From a checkpoint of a small transformer trained on Wikipedia.
Size: 3 heads of 64, vocabulary 2048, 5.73M parameters.
Architecture: RMSNorm before each block, no biases in attention or MLP.
Training: a variant of Muon for these matrices, 3866 steps.
Each number is 128 + 24 x the weight over the matrix's rms, rounded and kept within 0 to 255. Layers, rows and columns count from 0. Numbers have three digits each.

# down: layer 9 MLP down (transposed), 768x192, rms 0.0285, rows 316-347, columns 96-191
# up: layer 9 MLP up, 768x192, rms 0.104, rows 317-348, columns 96-191
down316:094155109122089112148172132117074120135109121128136115128124135117144110139132115157165094155118163170126125165110115148150087185108108102101116117130127101114124137122093129127100113126104162103100090140154109128102148146103156138134102113160144133189095110144129089115142138133175115127
up317:162138170130089093174102113127080171139129147135146111116146148162154115120111111133130112130154128148131154143093123093156154123099187129149165088147140128083140139132139164173112132121113096146125141133066100151119149093130138131120125090104120145139108133131070097155102134130128099109
down317:128115086146140185075134128137114109146177125133124143174150130133153152141166088158186120115128104137125150187135143144139159127087136168113110111172150138087101135128134159169098112123138136143070139111117157119097149104093185105087119158146112146155118123119119134116101148135131126139
up318:129121156075119176139127136143151110130143106115165110164119099123128144128110175128133152129075136142130086118119144124115158153074146161088101097136131086112177099124087130140113175125153091173118142161138114127135124110093144125116138149123155162101133160158100117137134082112100137104
down318:119147135094119079137127117112120161069111137113120142145106119132124107086130141122121150161177118138125150172152154131087144169086127131134178106126112133079141129127159093124125125179145120101178133130147177132119127142104119144140127114148094150129155117113113125172138117136153160191
up319:138144131092085087159149170064135103139134125128117103101106157104122140124095114135123160173162123112146088093156143135118120125073105117132137129144155149109125121142123107155106118124108116178123119128110096140153125116139150138160177159095116111141140118128146148140128087142106096111
down319:109141152174124141113147090141160137108161176069127147132128115112118118101128106070191128152146138124113120133112124085114130139176110140134124141089139094175120143103102148110152140132132121149114146104139141130141160128106144149148140143143100127150127120137143154112133127121098119164
up320:077138118184204063090148108120115122159140120129168121157132109124149154165115091114101111177072154136162128140109169098120139095132124161102145092120121125113146154117143131146111107122102152144171125123165128065126135138109107119108158107148126141139129164145123128188114119128142112138
down320:126116135098104182145151118116104092133113115138142106102113119114147064135143127139132157153132117155101136157157099131130165115112126131127109137171166177106125135121133155095122122145113107123116136108115128154164157133118138156140083099130151135145149113151101157079077109104094103139
up321:130139134142137139137138174133156159127184171113095122125142120161104099142167149151110150094132136174178124127152109127142160156122109122174133131138159117154157127104123166078125144148126148160120107110103119090133174153118108129127122129121088125151165168112128125098117170136095180162
down321:144107108144141116134132153154142094133107134147130106146152138153146138108181079118105139130142083130091076120179121130151124131104142153124118108105117150072141122144117133116105130124131108140102108122176108128090108124138151134137122145130159137108127151167157118129109125133127124135
up322:126144116107138152114106152142137148085164129120125144112100140115145098154154132176121098148117114166111115116152142136121163099111134113165123124094104114093116130133092116171089104102143111146100129127130173126130152104127093136102123123114173092100116089112108138136099141150124134101
down322:124149157114134110113127111149112138133129150121133172158139110112136109099092149154125117146100105138143171105099123157089160089118116118114091152130094125114147105143159127092132131098150128107140124142117162153105120153152172098128094178101155152169150147136138105135129131160126166136
up323:078169119151162178140142155110150056093119139160124120132112121106171134126104100109148117167155151130133147133135146118138122150106166158135163138143176134152142121145146106145125133129121135144165184119115153073148180131098150155104120088106136102124123085152124106146092116068176155096
down323:144134126155111153104133123139129139143094100150115099152124142126113130085113126117188116115129101128178123129112150161130139104150117157146102147116106118157149104115136119137142089146131143116128115127099073139177085136107183088154114160113115115111111130132067117153164061117102110164
up324:136144113144147107084128150121120170143102154124115133113175096130158126157097142113098105132127115095114123085159138143083176112108185131139155127120105128113142110151118116170145128123121109162156122145126134134128136158119158108075130121112132115131136138124162148102106140151092122143
down324:148128132146071140148145129153126141149156109135145171112113122115147120118082131139173101095163128111153165131124155151160113150101125126120153137139074085157136129139126147137116106137133110172104130131141124117129038093158101171188110142097131115104114134103090136138120111129116131110
up325:097120082134163118108071158151135110127142122137117146109119132157114144133100100140107137117103142124142133125164143159117130103120160097150130135109098123105109142139148133125130131070128128121127131151142143141111142115123153074148138168138142070141152139112139100138126129114091138114
down325:144126117100114109101151099120118153140132143111139149120157078111130101152163121106164116100143081132095111146157106137128114121108114161096108186176131100137111128109136141136131127132133120094139153113119143126128133127153128126098164123120144147138124148119122171167151102107125120179
up326:118156118158132100126145119096129112111119128076155123104121127116098134143122151118076097105148124121143110118117136086104130150139138110111150118117124093132156127105142152104119159117163145125157117098139130120107164157143097102114093122141133125132158162131124124139142140131128166153
down326:156148116107113161132149120125119117109103117154104145082152129139114097126111138089123134097114125076138103112108122129146136137126157148137097111112129166168135099088110157152143100127134151132150163107117124098154149106121173120121165113151163145139136141098097138128169181120149115161
up327:074162129121141112135147072127130144114098127085140110131145130120103087167116122131142152146088134167120090088127149111151107131110131096139142182149127103155110146130165163153111157149112149133143123147147139117112114106120103092155141083107108155126147176129092165142158135150131119123
down327:135100103108121126084143120152121149149185159127144149113146145111160175120165136136161108110146149118164134130118109105090114113122161135124159137121147163099169128126071145130112085126115131111121136131120121120101106100112120112139133123160136105118154083088110127092176155070121152112
up328:125167115107149152109143169113168133073123156129132121095085137137139104108130142138129146129146127125137114077114154162112106188134104160131115119087133110137096133101165156129101089146096149076170148129093163143147149129147077161135124170109075199143157141133122130100089149111121144132
down328:104076136140152092110117081093101153133180128160089062161150097147122154167091156159111157099108120157127114162127086118107146129124151125137101106172115133118109141111138110134117144114132106150134145140152103142086114133142127153068061131140161132101091130168145131150145117173129121141
up329:116106136151125136141119149124069106097148130085162099124145086088147153119163124092131132125133111088136165110167167102128141099111144133169123148117175144121119101100127161110111145124116128145080155144110117144180115155116140104121124139088122099102122153113149140142096112109109092098
down329:148140170131115118118109114156157137102165140149123075136138208139102134140141157115144100151143108135108127129137077160129117165112111108157159144159124112118080133147145136141141116098122120157079144151096124167117148154168125145101130140163166087099105114109141104119163117149111153121
up330:181112140108153112118109092109115126116146123125155125129130151126126186141107098126128072144146165138147130180137096148091135162138111147129180086132112094081118104132113124140082134144150136104143099128138102128106210120148128099127106162114110179194121117108094151129110137144141128115
down330:096102101091074114105136146118089139105163171129132131151138149162154108120104099129142112081146103140125124099148169136143116102116163122121188134107158136176105112099097098106127088129076143111156120136077135107123116164120156147142122127105147080133134127154114100121151125139126106116
up331:101119090163135090100130100136195132156100150145171150113109113078133130126126101124149151129101147168139117151128169081158174111146149108152122133140172100141111091177083132111114120139148106105116178183099162156126132094152115114177127150128153184155144138109136136105140118154098125107
down331:128142140125102101156112125112151157163124114100121103121131107150148112162162121128131108118139162150153142097125153130143090162072095134153130110116091154107164141138126110149147084123084109123134145091090153171105147148146121120125151055107111145137124140123145099148124131130105111129
up332:098146133131106146169140123107126114095145132139134127148136128151093151117133142086105139141132145112131109102146163115104098116136139115132130142137126179142108134142139101132115168128114112114142098081142090179116104131135117098100118106150123120118100148118182136171164128130124155150
down332:152120140117119126110081171091080108111191171125134155144110113105138153110094133145116144089139107113167124134166151129197132110128095153121128122158127141084120142095129151137115130115092150131119128142106122140091136156135142150166089169113134095132160091094122094116126175149113109130
up333:144155135135130139178136143135124116084132151104157108144150114124128095074173114115107155093159106078129129126082130145141088105087189161107157170145161148142158143116126131138154154092128151155106129142104125163156154071129141143095121109118130141126133144156120120139154143095104147156
down333:146142141104165121134123106124165136132116109178104120125098144154114127154140134154137142148139128174123094122143113148098142170148117129142152123165076127096077137123165183105096134111106128128145142151102118091106127125133119093124095077144141081117139156152127124140156090137155117128
up334:141146141147078107092120107149135109174103145099125128190102148123096113131139135116104115166106139114141154139169150106111157116142146089167153102136165123141076097148142128140106110140133127139119139168121158101119136087103132119135130125144131133142117101145150151101121095115143151122
down334:092138121138174160141116121113110162134142133150146154128106130142161119138107145117108143122124086099160096110095141152144146161097167091071122129115108152105173116130141146132124148090126111142128084108148113117103100120157098092090128139132130122146091130102112123140122133145132128127
up335:067140118126133123168104138103111147158124094111045103108138149107154155094112126152128126114163122141117150144135151134126114136132166115144125104114097118128150115130154128115157131144099124144131138124159202160159104143115163134149145120065162089127111140037142148171161142111141138121
down335:119158115097101153146130131170110124127087144116095162144162100089127174116151123144067116130107094127140134116162156121162152125085096133069120135148128119144134094127149131137182078166117086101111073100114124150114111132125130135135142152103088094125135142110113113130112088141119098145
up336:143065117144125065116147121131120096127131120100128137078161139116147125139136142123139144110110113111154170155129159132168115078144152099130117155083136096086104142137122146147146154163133146114144106086149124134194153114068148142105085130147114124154111183142083121122144156131084138081
down336:160164143126138108125121110130115141093144135144097084149158133146154089102153118155141062134135137112118147130141142102102146183067133144133175150119114118160162139159135131134104134158149124168174150103132141113101104092156127142082104141149117138137136139148124112153112090132128101118
up337:134123105161145087133129140120141129141124129127132113126143133128115080120133116136181109155101115116124156108105117131150140112085097153067114160146187120161123142174133179119148142165167092105140160114138118130149152135149118097135145056125162110119112137139151109101135155179126124129
down337:103124114109112108093090142093125130090122108119120116160109119170100146126135121060117155128141118158149113133147104140143159136147125111140147121145119139134124123156166141137131148137103149119101119118154091145153093137078081138150131103163100146201092126128120121137107134125147151129
up338:106144079095142119122087088098119122112092104121151118147134143163153123145143123081117093127139076127086162137159121145135124109126154124160130116100091129125138181108115110117131134126147084080117137171158153106148150175120132117139121113102155122174132138094125127157161049120147099113
down338:142148187144111074102162175091109147103131174088119142122167138138153160125118117120149147088112119119106150120120126122158157125112155120114097134135133150161142132140147123180134128154090128174093135137156133139149087101129099142176167128147121091058143105142191099123118152133129122114
up339:178118143130137120187146114199118182159125114138114109095107149128129090154109157096132160134141108145134142118104114164156207156171117127122163088102102138113141131103174103143134115112132134129106148145185118168115151134150109146101144139129159092107146128156135157178121123150141118123
down339:083121103120143116085154113094159143149094124099143106152134119141116120105116127098140154138090158144121120128172154112128116149106110139163113164127109112116119187142083165104126141165136127154153128115111133103169148144119132096116101086088142142130110160092114162097120119175129089134
up340:124168123136104107134114095135114119140136077113150107106129101103115149084143089153120123104120160122148113112153170115139150098167113145151126099137125097123170167142069131134106152118162119114141145127088154136150110122132081169105165103141127165154096184151136171116117121149148113128
down340:159162109106136120142159111137131103137132125155104100148123132103097113132111154131080134150105114123109101137139117149152168123149128126121119144164091103125122120139182151142118124142125095140113136111105089102161116143142135119129100127110113111137154134139111118129136120082141101148
up341:126155101174099105137172106133164163120103105082077102092137119148143110157110080150147067133076108137108135113123107152089126157115138156115117155111104167147139097103132090137124146132093142134087113108132113161124160173078171140123128119143146134127171098136099174114108116171125140091
down341:104098159109136147139137152121134126119135130133142114169136177144112169134107121132156202117127159163128169110122141120117101155104129125124089164134110129130114110133116106137131120176106091104121134090144118071168110131115137112134168121093108174122121167120132107148110116112131102131
up342:062111149148138103102126161111117164132144148142116122153158132144118103075104123091115155145098160149153127131122125149109101122157177172155138161130143080169146149152144120108155170118122119105097113161138094141113117149070152110155169139095140152143146153121116192112100098155113139153
down342:137112172133147085160133127062112126153168111110129118109129110105136145166132107115132173120140125170143105140127111120137105168088114123140127121125170104099194091143129171125115119130129120118080099105109184085114142115097134147139148132118129115161078166138128114116056144147138128093
up343:105126135099142150099117114130112129155093110139135114128172157124177132111120127125111122154170134067134166148154127148109097129118111105145130160130162126144106148161121123145128143162159109145138121120132153139115103140130130155156129081136128107075121129137145117146132112156137174129
down343:174127124134168098139154149098121118134106142102134153126148109154122135166139119138113151154109115111139073110144123124146133128098139169169143148134137121176145119098147132083079091145125127142160145164120071159131137134136161109163146175156118141093123119097087124137113112134133136142
up344:120162151112150098172138151108146162135144107132155127128134148148068111097122139090140154171191123092109099099111125153150167117165152099131112100122132104092166164159082128121101108121151110122120151169102153124087090105100125169130111172143098160116150147120161146073131105129130106158
down344:146092110153132144104147113128138076119125087099116166189126132094183178124123140160114146135137150122081125132129112168148131122094102159089155104101130100125143100135075095102168132136154094109129079170169135138141089089125142146171166138139164126173091099091149133097114084123165130089
up345:126072145124129129115120175129117123176093129118117152103090112122121113109137134104132109080127130141125135128138116128111135145134139109099157123079181165129131140182160122074121163148144117108114122112158072137159128150145161159150138081155125120108125106108150109142139172138094130128
down345:116136125162090118189115085120122145166112108100159174133135151145146140153138129148133072112117137076118138118137131160148101138158149110104144152141135131124139134157122157128147138122112102116106098102113120096134136149165108181137166144146099110131127120129121148128125099179117150154
up346:135119142105123134091135135130136123121118134135154102082099168127145099093133114134175080120120132131153099146106131177119198090151163116136121131130127096167142159100125104157098118153148069092135102134140081095140138077153124096107125113128127153178111126080147159101120102114166090154
down346:153136118151139128130113127164109134117124096150128136141135105177182116173114106136138142077134124118184136122130095131132156140111134146150110126132173165107120133101155114153109138141147080145106146112100125111104167137176082123144116134121144099144178140138186098125170120131149132103
up347:089116140140108171132151135156164143135112128110127113173174179129128122090116141120124116154100159133159137162157122125132129134124124116130098100123120170092138129153135098133123090184135136112150157118124105141096104166114117121119152127160103120175153093120109140094095138158162142109
down347:145113099108088169113116125107145120121114137098117107155147134141140147101149145140149117157124061080156148135091137124165143160117132079148130127140106112135129102124115124109135084133110078110127131163117116143116151161115112115135126154140139146104130135118128141144121105143150121152
up348:163183147088138088119126124117125120124142118132168145133138161131127115145114104118142144131106150101194092126116123117105132175103099136153110152101146125107150082128178128143158150115129113137119130163144165136112065144148149141122153120112120156141120153153118158155116134160154100115